config.toml
n_layer = 8
d_model = 128
n_head = 8
n_kv_head = 1
head_dim = 32
d_mlp = 1024
vocab_size = 2892
activation = "tanh_gelu"
norm = "rmsnorm"
norm_place = "pre"
norm_eps = 1e-05
positions = "rope"
rope_base = 10000.0
rope_fraction = 0.5
qk_norm = false
attn_scale = 0.177
bias = "none"
tie_embeddings = false
parallel_block = false
init = "trunc"
init_std_qkv = 0.0743
init_std_o = 0.0
init_std_up = 0.0743
init_std_down = 0.0
optimizer = "soap_variant"
lr = 0.00711
beta1 = 0.95
beta2 = 0.99
weight_decay = 0.083
lr_head = 0.00855
grad_clip = 1.0
warmup_steps = 200
schedule = "wsd"
decay_fraction = 0.846
decay_shape = "linear"
final_lr_fraction = 0.0
batch_tokens = 32768
seq_len = 256
doc_mask = true
train_tokens = 156000000
steps = 4761
dataset = "wikipedia_en"
Each number is 200 + 40 x the weight over the matrix's rms, rounded and kept within 0 to 999. Layers, rows and columns count from 0.

# layer 3 attention query, 256x128, rms 0.205, rows 0-54, columns 0-127
247,173,159,201,158,259,226,189,240,244,200,160,289,188,202,234,144,226,204,232,167,194,131,172,186,195,204,197,177,157,156,274,181,151,131,211,247,224,225,164,240,240,218,215,245,181,229,215,186,213,217,194,209,172,181,181,246,208,208,139,170,271,252,253,205,209,203,217,259,289,242,221,188,210,119,206,216,232,218,211,144,194,190,171,247,215,224,209,133,187,232,189,193,210,157,119,153,180,216,160,203,124,214,210,196,223,157,228,239,179,186,180,259,274,201,233,246,135,170,242,221,185,218,188,109,182,184,196
221,174,260,232,239,151,135,240,169,121,241,178,125,178,215,163,196,209,175,172,203,211,201,267,214,219,210,248,218,220,174,119,175,216,178,199,162,252,209,248,158,250,215,170,204,228,166,202,213,130,177,186,182,162,150,209,159,215,200,165,293,150,233,173,178,157,171,206,183,177,159,269,287,139,229,183,254,185,217,223,218,197,246,193,187,217,221,189,246,194,219,205,268,187,203,275,236,184,174,189,184,233,184,129,209,171,206,183,204,261,233,199,167,130,124,168,164,255,217,237,216,180,172,199,249,192,236,208
201,277,188,212,232,223,229,304,130,198,266,183,193,170,150,218,227,165,203,191,185,187,226,301,150,186,207,318,198,194,175,211,153,146,212,175,181,220,128,211,213,174,242,180,201,226,172,238,164,154,228,183,210,219,207,154,154,222,237,150,249,180,159,168,127,149,190,183,218,176,134,210,223,184,111,217,242,205,275,172,231,168,210,210,189,184,163,202,285,199,240,228,243,175,176,289,171,223,203,238,155,203,162,154,242,195,242,275,220,234,275,219,263,171,194,179,203,160,128,126,257,200,151,226,275,187,240,183
216,107,125,298,164,190,186,246,120,159,261,273,209,219,166,283,150,200,289,232,244,201,181,201,124,134,184,186,220,166,204,241,175,202,212,180,241,135,247,159,159,158,206,188,197,218,258,101,181,186,198,195,156,174,212,241,211,231,170,232,236,138,276,253,122,238,237,177,154,153,213,192,189,293,194,202,247,167,245,193,209,196,126,183,206,178,233,176,224,139,180,149,192,128,194,235,188,118,229,116,200,237,242,231,204,171,236,197,216,211,140,162,182,125,239,133,202,191,256,165,108,221,222,210,217,165,186,210
176,198,150,192,181,174,197,239,68,203,326,250,171,179,180,264,209,182,203,290,199,312,217,207,143,230,182,151,187,104,198,117,217,224,223,156,87,173,261,202,163,135,223,134,201,265,234,226,244,216,304,193,214,237,258,218,121,237,249,176,236,200,245,210,174,299,245,213,121,154,268,263,235,190,264,196,103,178,261,239,200,180,228,242,215,216,263,189,279,211,187,173,230,236,206,287,173,101,217,168,201,236,185,183,127,157,232,146,162,303,198,208,152,203,179,90,265,199,244,238,165,274,232,224,266,201,204,155
248,128,150,203,114,159,98,193,152,147,229,281,208,213,236,178,266,192,219,128,194,248,185,244,173,120,182,213,226,181,217,219,252,139,153,166,208,264,104,272,261,176,241,168,209,219,167,186,237,155,165,296,191,214,177,236,231,157,268,270,259,236,215,211,216,184,154,164,187,161,212,240,173,207,272,220,199,209,233,235,142,174,226,159,229,173,166,193,153,186,234,168,211,165,263,143,188,199,221,275,162,168,193,242,185,216,214,171,171,259,178,146,170,175,213,201,220,157,253,218,167,201,194,165,125,135,262,235
207,135,188,231,161,207,229,166,238,242,165,169,225,211,275,212,193,211,187,237,231,208,160,167,217,180,207,110,272,216,223,173,228,197,205,162,191,187,334,210,185,136,150,165,130,219,231,188,211,234,231,279,158,198,188,167,185,194,251,203,192,218,236,171,251,193,112,227,207,149,225,201,236,225,242,205,138,166,254,129,245,152,213,128,194,195,152,195,211,202,180,178,128,185,206,180,189,199,247,153,191,265,190,164,247,189,211,175,210,150,207,145,187,267,198,209,267,116,211,182,180,212,174,213,132,190,250,264
284,191,175,117,266,186,255,275,113,236,217,159,160,202,155,161,203,172,239,179,174,180,165,235,190,165,238,192,243,110,131,206,171,108,213,257,262,310,193,270,143,250,173,85,129,186,140,184,194,267,210,154,209,277,173,285,223,134,262,179,190,208,196,301,239,148,217,225,250,111,168,262,306,238,79,305,195,174,194,188,149,120,226,224,119,170,170,194,144,267,236,191,281,210,265,176,186,168,245,175,238,189,192,171,230,148,156,252,148,236,215,175,185,166,242,220,175,208,206,147,206,196,172,156,195,224,142,227
257,213,272,200,223,180,231,127,227,165,174,137,210,170,261,146,208,244,249,136,243,204,109,163,222,157,169,241,194,234,287,227,155,218,185,197,202,250,187,221,239,207,163,225,220,156,213,228,155,237,163,203,172,146,229,138,208,205,222,175,227,188,234,221,213,194,229,233,169,198,83,233,171,152,207,152,182,220,172,170,222,256,133,220,234,217,232,206,172,191,220,162,131,123,132,112,224,205,188,138,146,288,168,94,310,243,199,193,229,253,186,202,264,193,180,256,165,213,266,337,191,91,179,185,253,192,328,209
136,238,180,235,252,184,186,268,155,265,265,273,173,209,161,258,194,153,135,210,166,156,170,189,198,165,212,184,235,190,147,94,296,230,203,151,137,193,224,249,188,145,249,219,230,202,203,229,227,211,278,189,215,125,185,262,115,86,180,200,198,168,173,116,187,189,176,158,117,181,303,136,212,206,183,161,172,154,213,205,180,189,236,156,234,198,185,214,261,217,141,198,282,189,275,306,225,177,118,190,235,148,203,245,95,153,244,130,143,181,187,167,87,207,158,108,216,237,183,190,228,266,221,221,196,181,116,143
222,208,214,211,236,182,177,284,248,190,246,210,146,155,170,220,189,213,140,242,182,196,210,159,247,188,188,171,273,223,218,113,191,205,198,192,166,239,226,272,217,204,259,183,177,197,183,214,237,190,204,210,231,238,170,244,110,172,155,114,215,186,143,207,162,176,215,181,144,167,240,208,153,190,195,200,193,197,292,236,185,232,293,173,221,251,238,203,195,242,164,192,280,180,248,211,214,173,111,243,174,186,169,191,85,190,240,136,127,181,179,233,136,253,179,141,244,227,213,239,242,254,261,191,198,188,137,141
262,242,233,113,245,214,182,187,135,170,202,161,234,279,236,201,127,178,203,185,199,242,288,144,216,212,318,210,236,250,256,236,142,187,273,282,146,227,157,121,238,203,246,235,185,162,161,126,129,226,249,184,117,249,265,238,217,188,225,194,203,140,182,236,178,136,231,249,259,220,254,180,114,230,225,201,166,233,182,180,176,133,190,297,227,178,247,191,180,177,217,241,148,158,235,292,148,230,179,240,124,273,175,220,165,160,200,197,223,174,176,213,160,188,126,139,182,249,120,216,208,188,197,141,274,181,186,203
144,200,201,315,233,173,147,163,195,176,86,135,245,282,283,198,128,217,242,116,221,154,121,105,210,227,207,178,176,285,218,241,137,205,155,225,226,155,134,115,238,226,132,209,298,161,157,194,199,198,177,182,236,138,217,195,307,104,146,296,188,243,212,218,232,213,179,289,277,238,177,122,214,192,207,166,257,197,163,178,212,189,110,185,151,262,218,172,137,193,272,209,225,176,204,127,253,208,142,232,216,215,250,226,276,225,209,220,210,204,162,162,176,140,229,245,135,187,169,170,125,172,173,193,150,188,250,241
177,151,285,161,221,135,165,213,218,175,163,202,201,191,134,241,171,207,156,207,209,264,178,232,189,174,231,153,138,131,145,214,290,183,288,196,162,201,136,212,180,164,220,77,196,264,144,237,158,218,155,173,187,180,166,269,195,174,165,120,122,174,245,239,230,203,186,166,179,224,263,230,134,195,219,189,198,176,200,226,183,222,217,174,184,235,185,202,103,236,219,263,292,328,207,201,237,236,322,235,215,231,188,217,157,277,233,232,198,249,190,107,255,208,164,228,170,161,225,220,191,176,241,133,266,170,233,190
138,137,187,177,228,122,195,308,231,188,257,244,185,285,130,201,250,234,262,198,175,148,235,190,188,150,114,242,185,157,216,166,90,182,148,268,166,185,143,169,212,157,208,249,172,200,205,176,212,130,198,206,247,145,237,259,182,148,303,239,137,245,207,168,286,206,220,152,207,217,146,220,154,218,203,250,185,140,220,214,200,108,165,206,179,25,204,268,119,255,224,219,200,198,215,193,169,176,148,212,192,104,131,222,212,214,173,203,116,194,125,152,268,186,148,86,230,298,220,180,126,245,123,160,143,132,183,280
194,270,255,221,156,184,209,130,232,172,152,291,161,162,138,177,239,211,140,220,166,135,220,251,186,240,166,192,215,154,173,162,188,173,191,219,183,252,250,335,180,229,189,122,139,210,188,231,215,277,235,213,205,213,194,168,262,227,230,163,160,182,183,206,123,158,157,254,260,221,255,161,209,220,149,220,170,210,145,219,207,185,249,176,143,216,199,174,143,236,152,226,102,305,235,133,197,144,205,216,173,211,225,221,251,203,212,203,231,234,178,264,227,131,271,142,220,98,196,213,221,198,292,250,189,147,230,182
214,140,170,126,177,245,214,324,197,144,236,70,216,173,172,188,184,213,197,300,161,237,159,202,196,156,179,120,163,208,213,200,254,237,228,295,158,163,239,298,192,143,235,187,158,214,139,117,282,196,222,179,172,267,263,187,141,227,171,176,176,195,280,173,211,226,209,141,137,178,183,176,109,189,234,150,159,217,213,227,186,217,213,144,201,194,172,187,345,160,119,238,181,173,208,196,213,225,227,228,188,289,269,271,157,245,214,143,163,175,228,229,246,183,211,158,235,230,222,201,59,205,219,215,205,204,210,238
198,264,273,227,208,159,151,174,179,165,275,244,166,236,126,239,222,246,193,175,161,215,191,157,200,234,194,198,207,210,219,150,259,234,243,246,182,233,162,135,87,221,296,139,169,257,133,197,190,215,163,216,204,196,145,197,216,215,200,129,201,214,129,178,169,204,174,253,185,232,163,278,252,224,157,220,259,100,284,222,211,132,252,232,130,186,223,221,142,221,169,161,279,199,218,282,158,167,208,240,124,197,148,218,57,141,220,190,175,152,162,174,166,142,176,179,234,224,173,174,133,233,253,151,160,183,92,136
218,215,145,196,169,180,200,210,122,110,286,311,287,201,210,221,186,171,213,108,167,220,136,197,207,210,120,239,183,188,231,231,172,213,173,266,231,154,178,171,227,141,178,210,260,204,207,194,212,242,164,224,182,180,242,210,252,194,168,267,209,161,218,240,176,170,138,184,215,224,142,247,177,250,245,176,224,235,255,131,129,194,206,157,177,183,190,166,202,187,197,163,231,164,263,169,146,234,139,293,224,267,208,214,155,230,281,104,296,187,123,163,150,236,210,237,224,173,200,196,160,194,189,269,226,250,175,209
242,303,291,130,179,155,221,146,191,263,108,166,186,180,147,206,273,180,240,203,217,141,225,183,71,176,188,294,208,198,143,235,224,184,188,193,241,233,194,169,183,206,190,191,193,272,175,210,140,215,197,206,226,211,206,208,164,250,186,109,198,183,156,232,146,141,232,225,104,160,161,191,212,218,128,255,190,292,247,234,264,110,222,235,186,231,239,179,145,285,251,223,150,105,180,218,163,206,184,199,271,150,200,220,176,128,196,223,165,227,107,147,301,187,259,202,153,203,222,203,210,119,252,208,220,113,183,155
204,226,223,194,184,218,273,225,170,204,243,174,262,160,234,232,169,193,204,161,224,215,152,238,258,235,249,198,145,249,207,172,206,184,168,158,226,252,275,149,214,286,156,178,226,138,220,236,176,218,197,238,174,232,284,135,226,235,192,193,142,194,195,149,176,118,202,275,182,182,192,174,219,219,232,177,256,216,163,256,217,246,221,198,168,174,195,213,210,168,223,217,190,166,174,207,227,224,195,191,265,298,208,263,205,261,158,206,199,222,241,237,218,224,291,220,210,156,149,193,225,281,153,212,193,114,232,221
224,200,171,210,206,273,219,181,213,202,228,179,217,207,184,188,261,131,233,242,186,213,281,144,207,177,197,282,240,141,152,141,220,184,192,167,176,223,206,292,201,240,249,214,137,173,187,208,172,158,244,232,257,245,242,153,176,219,161,141,192,276,149,247,194,171,157,112,237,189,264,201,215,150,149,128,174,233,215,248,191,237,126,232,190,246,123,181,188,207,196,204,228,287,192,176,75,196,201,146,167,159,220,220,129,204,187,233,192,162,231,196,191,224,235,289,142,145,240,275,241,231,237,176,198,215,140,168
182,173,251,247,241,145,226,231,215,149,282,198,197,171,201,245,207,174,236,149,192,211,112,256,231,257,227,160,156,211,99,171,258,254,210,338,265,228,149,152,201,303,176,230,199,190,169,272,198,306,195,170,187,344,164,84,286,202,163,134,250,245,216,260,197,234,197,320,234,194,183,256,194,252,193,240,183,189,155,199,225,162,190,260,215,220,149,118,208,172,239,257,237,244,219,238,280,169,226,272,147,261,195,147,230,288,153,142,318,239,293,185,253,160,165,207,223,173,226,155,283,239,167,186,159,203,271,186
178,202,121,209,144,194,194,250,268,253,258,196,202,202,181,237,203,186,245,222,190,183,150,193,255,202,132,159,201,203,95,172,209,214,250,187,230,191,175,261,222,200,203,184,159,193,164,163,247,201,242,152,218,207,263,169,226,205,201,234,227,178,198,162,209,286,252,231,204,243,172,205,189,229,83,200,251,191,137,218,223,215,218,147,196,136,160,184,209,201,225,213,192,116,148,184,236,217,159,191,238,128,183,180,157,299,239,177,234,129,190,218,236,185,137,114,247,225,243,170,277,228,199,146,177,258,159,161
193,227,192,167,189,137,211,172,233,168,266,277,230,192,181,128,177,210,185,189,160,213,189,167,205,196,214,217,245,89,253,144,183,159,103,224,258,170,323,215,261,199,177,210,225,211,156,192,224,159,120,234,199,132,170,183,243,167,314,243,241,191,156,248,245,199,189,260,193,252,189,169,187,193,182,328,187,189,190,262,181,204,222,263,182,146,233,279,157,160,267,255,244,217,206,253,175,256,226,216,201,154,157,221,127,214,219,225,258,232,220,273,161,170,160,198,243,247,180,292,202,167,145,180,210,231,159,189
146,194,238,233,226,245,210,193,193,181,211,185,208,182,256,98,159,180,204,169,203,171,148,245,237,206,198,197,235,289,203,215,205,144,212,257,260,201,196,246,206,217,198,133,229,180,255,266,166,241,276,185,142,230,278,185,194,158,168,232,230,243,95,177,272,239,217,176,199,162,254,265,248,275,230,205,149,172,189,161,224,126,183,141,137,147,205,164,177,197,217,189,236,159,206,217,187,224,145,249,235,190,163,127,148,213,185,85,194,153,209,201,178,229,193,265,235,183,204,258,185,145,164,222,173,236,153,190
161,185,169,162,196,217,164,150,248,185,128,164,259,206,318,164,221,174,178,227,240,118,185,225,172,200,158,216,117,179,187,222,229,161,253,153,235,218,236,225,218,180,235,249,183,213,201,137,145,192,120,210,150,208,287,226,261,162,97,173,197,210,128,186,183,238,155,212,189,194,284,156,155,80,88,209,318,182,92,179,224,147,147,130,229,260,152,197,132,256,156,133,192,217,247,217,205,213,231,186,204,168,176,290,226,187,249,207,269,259,171,246,111,133,195,158,125,229,214,145,234,212,221,118,197,161,219,221
186,193,251,160,205,202,224,244,218,151,198,180,139,303,254,168,169,136,255,169,198,180,188,242,219,123,297,199,227,214,186,171,217,248,258,238,242,145,118,210,285,199,168,173,173,227,163,239,209,201,178,166,166,274,142,199,249,192,182,252,269,157,189,197,129,184,171,215,140,251,239,252,211,142,234,168,236,154,230,213,238,170,130,177,139,306,220,293,292,234,187,179,144,208,111,136,197,170,221,260,236,173,243,180,246,152,219,137,270,190,258,210,166,251,168,233,155,220,123,133,232,198,191,192,179,195,168,246
188,168,129,216,190,242,225,191,189,256,242,180,110,203,207,229,186,266,180,227,239,186,232,218,163,263,286,224,190,231,179,180,145,237,220,98,172,234,286,203,310,105,229,185,206,173,255,177,170,184,197,255,89,211,251,159,151,156,159,245,271,189,192,176,269,240,182,120,169,158,182,193,306,228,251,176,208,218,189,166,96,201,182,285,194,114,218,178,203,138,177,182,156,257,200,178,208,227,188,248,261,210,214,112,236,195,244,183,172,203,280,216,180,239,163,249,205,229,270,300,206,104,176,228,216,222,148,163
195,219,203,199,242,169,182,176,226,217,197,236,207,174,222,189,200,184,286,220,224,203,196,269,196,207,158,233,190,271,152,182,99,136,206,200,214,192,202,166,163,189,151,203,92,182,236,273,222,188,191,177,223,143,184,179,192,158,182,232,220,213,198,208,269,164,247,232,166,291,254,166,217,237,259,191,189,270,165,198,251,222,222,166,181,224,218,219,205,238,222,194,279,200,134,195,188,233,131,167,166,52,166,159,169,190,307,245,218,181,151,196,138,227,207,183,168,169,212,172,86,286,204,171,141,261,228,198
280,224,247,223,178,185,157,175,216,142,188,240,192,183,241,174,256,185,164,170,188,199,163,289,176,161,224,206,158,288,153,203,156,150,240,284,269,227,176,210,258,201,186,229,180,268,182,73,216,220,173,210,231,193,166,187,150,168,286,172,140,232,202,187,216,147,88,234,107,212,197,148,212,172,207,216,265,203,153,197,154,214,148,193,222,228,204,215,213,220,208,228,182,252,236,247,208,237,271,244,177,189,179,210,253,165,199,175,151,206,271,244,133,152,209,193,216,173,84,164,148,219,209,194,223,189,135,186
165,165,231,203,237,140,205,276,212,211,231,212,214,177,178,231,157,210,197,126,181,227,252,218,297,228,154,300,201,123,139,157,218,176,213,126,234,194,243,97,203,220,179,196,242,164,265,199,218,199,240,198,189,185,168,259,282,214,122,261,183,157,206,221,261,136,178,167,220,166,314,144,204,187,227,123,238,271,250,215,180,185,163,119,180,250,242,206,122,188,163,167,180,254,263,165,188,195,190,196,186,230,184,151,215,263,192,192,224,212,202,178,195,202,194,232,193,194,159,154,191,175,180,183,257,122,294,116
195,199,248,177,204,275,160,137,213,246,100,136,248,159,211,171,180,141,193,188,243,244,244,197,168,220,191,170,151,235,245,238,168,249,254,167,210,265,161,152,243,222,209,189,233,176,164,192,235,109,241,210,185,234,264,179,187,271,236,253,180,266,210,260,195,231,159,204,280,208,200,199,179,190,169,215,222,218,189,196,165,216,206,244,244,186,198,215,181,209,226,131,206,194,204,168,213,213,197,164,192,177,146,200,229,176,222,196,143,166,246,236,211,178,208,161,235,169,168,201,150,165,150,219,194,205,152,201
195,255,174,212,193,152,217,186,172,173,223,168,198,197,208,216,243,253,223,274,209,180,239,207,159,217,197,227,226,157,193,162,248,197,200,189,164,195,259,197,164,109,192,181,160,197,205,176,211,178,179,223,193,167,197,143,195,217,224,189,181,240,209,189,232,244,260,190,171,220,162,196,159,157,217,165,170,142,225,202,242,191,170,170,246,208,180,167,218,250,188,162,215,165,183,231,131,218,238,208,158,202,221,176,183,235,205,191,217,241,200,202,211,241,180,148,184,270,236,199,172,228,201,199,229,180,260,206
199,237,197,161,175,127,210,229,179,255,240,168,164,184,202,226,171,167,160,208,200,188,217,239,200,161,207,221,173,208,229,147,157,194,211,197,148,201,253,248,146,201,248,163,76,210,161,172,253,174,157,231,128,207,217,184,204,193,227,234,190,98,230,110,140,159,225,164,182,213,174,156,174,188,210,128,189,181,184,193,218,202,184,246,187,246,207,229,198,187,182,165,199,197,207,193,198,247,162,199,187,250,235,178,240,249,283,194,193,244,158,139,236,216,144,140,188,242,215,244,203,136,282,147,249,211,304,191
145,142,209,240,157,161,167,213,178,223,175,227,235,226,228,213,252,173,260,239,245,203,173,135,198,160,187,175,212,161,184,131,162,267,124,197,203,164,213,160,166,202,173,186,205,206,191,237,220,273,139,105,211,217,262,176,211,254,158,175,229,186,256,128,151,261,171,230,165,230,199,156,99,217,155,220,188,205,203,202,218,222,171,216,178,226,221,196,166,192,185,174,261,164,284,231,204,82,203,146,154,183,216,198,256,236,239,201,130,230,188,191,183,124,197,222,180,204,169,132,170,233,231,182,279,163,172,161
201,134,119,214,211,167,177,212,179,251,305,213,162,161,170,302,197,181,233,210,210,196,219,252,194,130,130,192,213,218,173,143,285,208,214,191,182,190,224,225,173,216,217,178,75,191,175,270,236,235,189,215,202,185,184,146,145,199,185,182,180,183,226,120,187,245,175,164,205,249,152,308,206,162,179,175,164,205,229,215,170,231,153,235,149,221,254,171,210,238,161,147,184,241,113,204,224,143,231,206,176,195,198,258,229,179,213,192,254,186,201,195,223,107,206,209,207,200,202,166,163,197,282,222,275,202,195,198
203,182,123,142,133,215,248,175,166,212,200,214,174,180,238,174,191,184,132,210,258,242,199,233,224,225,246,199,269,174,134,164,164,230,158,190,217,254,145,225,149,237,117,252,178,241,132,195,189,163,174,208,234,123,180,199,176,240,147,210,178,195,202,204,173,186,156,237,199,168,235,190,215,312,198,182,212,173,187,175,218,203,238,247,242,212,143,245,154,228,260,197,209,192,222,179,197,284,158,120,168,226,239,192,146,157,136,293,199,211,188,195,213,272,266,215,227,165,175,209,113,208,158,181,153,213,183,207
190,176,197,267,204,255,255,260,234,203,206,124,274,216,214,284,195,130,134,189,247,149,141,134,263,196,302,156,204,224,115,134,181,200,201,234,202,207,271,217,213,300,165,272,197,189,215,202,191,207,151,259,147,231,181,189,200,260,212,139,273,187,213,246,238,210,287,207,167,91,270,216,232,230,180,255,218,245,171,205,237,203,204,148,160,206,198,205,242,185,132,240,172,152,177,241,223,233,213,178,230,155,242,141,224,160,221,253,199,207,247,191,200,233,233,214,167,236,175,237,201,182,184,185,198,199,156,168
153,252,255,255,232,136,151,223,245,208,208,141,251,266,205,177,141,156,172,219,271,230,195,167,217,200,216,226,143,236,206,200,196,185,244,236,207,270,177,241,228,224,132,192,258,230,146,196,225,254,240,194,229,269,247,237,192,182,276,214,194,275,178,203,237,286,191,203,260,172,271,198,198,249,218,210,195,228,210,222,181,250,268,183,176,177,176,249,145,219,169,242,253,276,254,267,276,201,198,217,203,123,187,186,213,221,240,145,210,236,196,187,206,257,204,239,152,210,195,171,150,247,165,232,161,158,205,171
291,210,223,290,176,267,260,186,171,139,211,181,182,155,185,182,256,222,221,247,224,222,145,209,168,243,242,257,162,182,220,249,250,240,193,187,224,225,181,219,254,186,139,223,245,230,185,248,175,181,171,238,243,220,211,193,203,217,147,215,218,207,186,211,167,264,223,189,223,194,199,241,181,237,161,204,214,146,239,209,166,231,252,182,238,194,195,192,183,201,210,163,172,204,180,175,218,175,206,107,156,232,193,184,198,213,128,194,269,279,194,307,240,219,227,247,218,177,229,344,189,240,147,240,145,152,171,191
141,111,113,214,161,219,182,189,188,209,232,203,202,187,164,250,214,179,181,190,119,180,231,221,208,155,210,162,239,243,153,188,246,258,111,201,187,177,156,213,232,225,280,118,146,236,194,208,233,259,272,300,113,183,162,113,238,221,256,191,233,210,183,162,198,190,158,156,183,182,175,118,190,185,175,202,203,257,236,190,199,142,210,147,193,237,179,218,203,203,211,209,276,150,192,207,157,189,164,183,241,169,253,237,244,207,238,300,170,133,139,144,202,157,157,240,174,205,177,80,238,202,248,201,192,185,266,222
179,166,164,196,205,196,242,162,190,211,206,223,229,150,149,249,176,164,183,193,161,158,204,188,185,154,138,148,260,254,151,194,236,206,204,215,199,232,208,217,154,162,246,258,218,134,209,171,198,230,202,241,150,204,186,150,220,223,201,192,244,252,160,220,180,240,195,249,191,232,163,240,164,240,174,209,179,227,184,204,197,151,262,210,210,210,171,216,214,209,190,154,257,183,176,207,247,212,118,154,246,160,255,204,138,178,193,216,185,165,136,166,187,218,163,220,167,227,200,155,150,178,189,249,201,165,163,184
231,108,100,255,181,166,242,215,150,225,188,230,185,203,263,154,126,266,179,205,201,187,177,250,232,211,234,200,230,263,111,207,199,218,206,203,207,249,184,198,206,249,174,210,162,198,178,181,122,186,213,180,254,228,121,218,247,184,130,220,183,188,232,203,205,170,178,216,231,122,247,198,223,206,185,197,184,183,127,272,211,224,118,233,124,237,140,203,200,175,165,281,191,245,208,154,178,178,275,191,137,199,234,221,262,292,208,250,191,185,176,217,214,215,250,293,265,195,143,174,217,111,137,186,262,154,145,206
200,208,218,190,195,168,142,268,189,204,165,186,166,218,260,175,192,244,164,206,227,166,229,156,208,243,223,178,166,208,253,253,177,213,234,174,223,152,192,187,253,191,124,189,265,147,164,170,211,164,251,143,258,167,214,229,198,166,189,177,202,184,215,215,211,184,217,228,291,188,186,155,236,251,175,222,166,157,212,147,205,192,159,209,183,181,185,149,197,238,224,200,186,174,252,122,196,184,219,163,213,200,221,182,218,260,150,183,177,240,254,180,188,191,214,157,185,187,244,230,179,225,167,210,146,150,209,216
145,239,196,238,171,222,271,142,215,176,227,199,246,222,225,207,177,267,209,185,164,222,214,208,196,186,99,216,272,229,219,226,156,202,248,228,231,116,223,256,190,235,213,158,209,219,291,97,200,234,142,199,327,166,181,208,165,263,170,248,216,173,190,180,214,157,137,246,174,209,247,266,284,207,233,138,185,161,157,218,177,260,281,275,135,172,220,261,222,206,170,199,155,192,299,197,245,191,186,198,235,200,193,236,180,183,240,129,191,236,147,162,118,173,221,187,142,217,220,284,164,251,199,204,176,217,157,189
169,209,236,190,183,145,243,200,171,275,199,238,277,190,149,235,212,145,230,179,228,247,204,178,240,230,243,224,179,258,245,220,158,307,98,209,141,286,232,190,180,298,187,171,203,164,211,312,195,221,221,216,136,180,171,174,164,168,255,261,196,234,194,252,247,184,233,177,161,190,157,160,177,194,172,108,197,182,259,218,221,178,141,244,234,213,169,199,146,205,236,233,299,238,216,215,174,230,167,187,179,231,233,217,188,201,273,185,113,184,115,236,221,234,203,199,214,246,196,211,171,202,196,210,238,159,249,133
223,244,186,134,163,261,161,215,221,118,176,155,207,243,196,85,199,176,218,195,168,115,153,126,191,189,236,177,149,242,196,219,176,211,175,211,246,248,292,198,211,266,216,201,154,188,194,208,165,251,154,232,142,238,228,184,138,192,179,184,208,207,239,291,253,178,161,194,202,123,225,241,255,135,144,57,245,293,202,192,165,154,208,219,211,255,158,164,167,176,200,164,176,169,184,212,198,156,179,181,216,220,176,232,145,192,176,207,204,142,258,206,227,160,188,116,227,137,122,293,96,203,194,167,181,186,226,194
255,188,192,280,196,209,269,257,212,169,254,147,217,126,225,251,143,260,196,176,175,238,217,245,194,204,175,188,200,250,157,231,255,172,218,204,191,212,239,256,203,154,245,231,107,104,163,158,216,180,300,276,167,222,181,160,216,162,214,83,142,157,255,197,251,193,264,256,176,189,223,225,136,228,208,186,158,165,189,210,111,174,170,212,181,259,252,197,249,171,248,210,166,180,153,201,206,198,197,269,173,176,233,176,210,242,278,227,261,184,214,236,157,198,208,155,187,212,190,183,186,138,271,204,253,208,220,161
273,220,170,197,177,199,163,182,254,176,201,182,203,237,120,222,195,195,246,161,208,213,149,167,105,157,135,255,195,123,238,229,212,280,196,188,136,212,180,200,160,167,162,210,175,187,232,151,289,176,115,165,249,234,167,138,218,173,239,192,123,176,224,141,163,247,203,292,195,186,213,186,153,186,135,194,245,244,186,239,201,266,195,190,175,236,216,260,216,259,156,183,186,132,177,179,209,247,199,208,174,131,186,241,181,220,197,221,170,186,169,147,206,256,205,182,229,280,243,251,170,180,262,180,140,198,186,238
173,224,220,189,151,192,203,207,167,219,150,204,219,120,237,263,198,165,212,197,190,261,239,248,183,161,161,236,201,191,209,214,205,241,154,172,263,229,109,175,214,204,169,142,233,214,181,281,146,234,174,226,134,120,264,212,204,242,194,213,185,171,215,175,251,178,184,165,193,199,184,135,253,103,194,152,264,211,260,242,214,260,195,267,226,203,158,135,248,180,215,225,225,171,292,196,207,194,221,151,296,152,176,247,291,215,154,243,165,198,224,182,169,171,189,228,186,183,143,160,184,142,184,186,140,225,227,218
219,217,195,270,215,246,117,201,201,217,209,202,143,290,128,203,201,288,173,149,198,189,175,224,266,233,155,221,239,237,224,143,205,185,179,135,214,194,237,261,220,184,202,275,246,220,215,238,149,189,154,198,188,119,236,138,167,209,235,228,258,178,202,181,198,249,157,223,111,226,254,191,181,260,231,212,200,202,103,163,179,225,212,220,240,227,215,177,215,170,172,140,196,149,231,183,183,203,192,187,187,255,220,168,202,209,138,223,142,219,149,187,129,199,217,232,223,244,143,211,230,124,158,270,243,296,175,204
178,191,270,205,223,247,228,245,155,185,191,141,257,193,211,214,232,206,146,180,264,235,215,245,265,236,294,187,175,234,145,255,233,181,222,251,204,139,220,195,194,281,183,115,263,182,157,179,198,119,274,213,239,230,179,184,245,197,248,235,150,178,276,247,297,178,243,213,195,155,234,193,125,236,206,205,202,162,232,224,176,198,218,167,165,234,175,227,150,249,212,159,200,180,279,154,277,222,203,246,262,196,197,164,190,168,196,107,197,145,242,222,197,193,240,193,131,269,247,185,262,172,98,247,214,199,189,226
186,211,152,247,275,93,132,181,176,182,267,187,217,183,155,205,153,285,142,226,128,135,200,160,219,238,130,190,195,287,131,157,206,209,193,239,171,174,172,179,171,215,231,150,188,149,209,203,200,134,214,193,178,139,204,227,275,234,128,230,210,200,163,213,222,189,198,176,206,177,215,195,190,193,162,137,177,218,235,215,175,187,155,173,217,195,200,161,195,189,186,246,162,187,168,213,179,293,202,237,212,212,232,214,229,172,137,174,202,156,203,131,170,163,198,192,118,174,204,188,95,155,208,152,229,218,169,143
169,123,162,197,252,257,159,267,230,222,223,180,180,209,222,168,235,199,188,219,205,246,220,226,159,184,170,216,217,202,306,242,158,199,148,202,229,195,215,97,222,142,175,232,117,240,155,184,220,194,175,205,199,169,190,185,241,183,227,113,225,194,256,178,192,225,208,199,210,321,212,211,297,116,206,197,233,217,130,113,198,211,184,111,241,176,220,151,232,182,213,211,265,144,242,171,252,147,275,241,181,149,180,208,203,182,184,149,250,203,249,227,177,201,177,195,213,212,216,223,135,193,203,220,148,236,250,199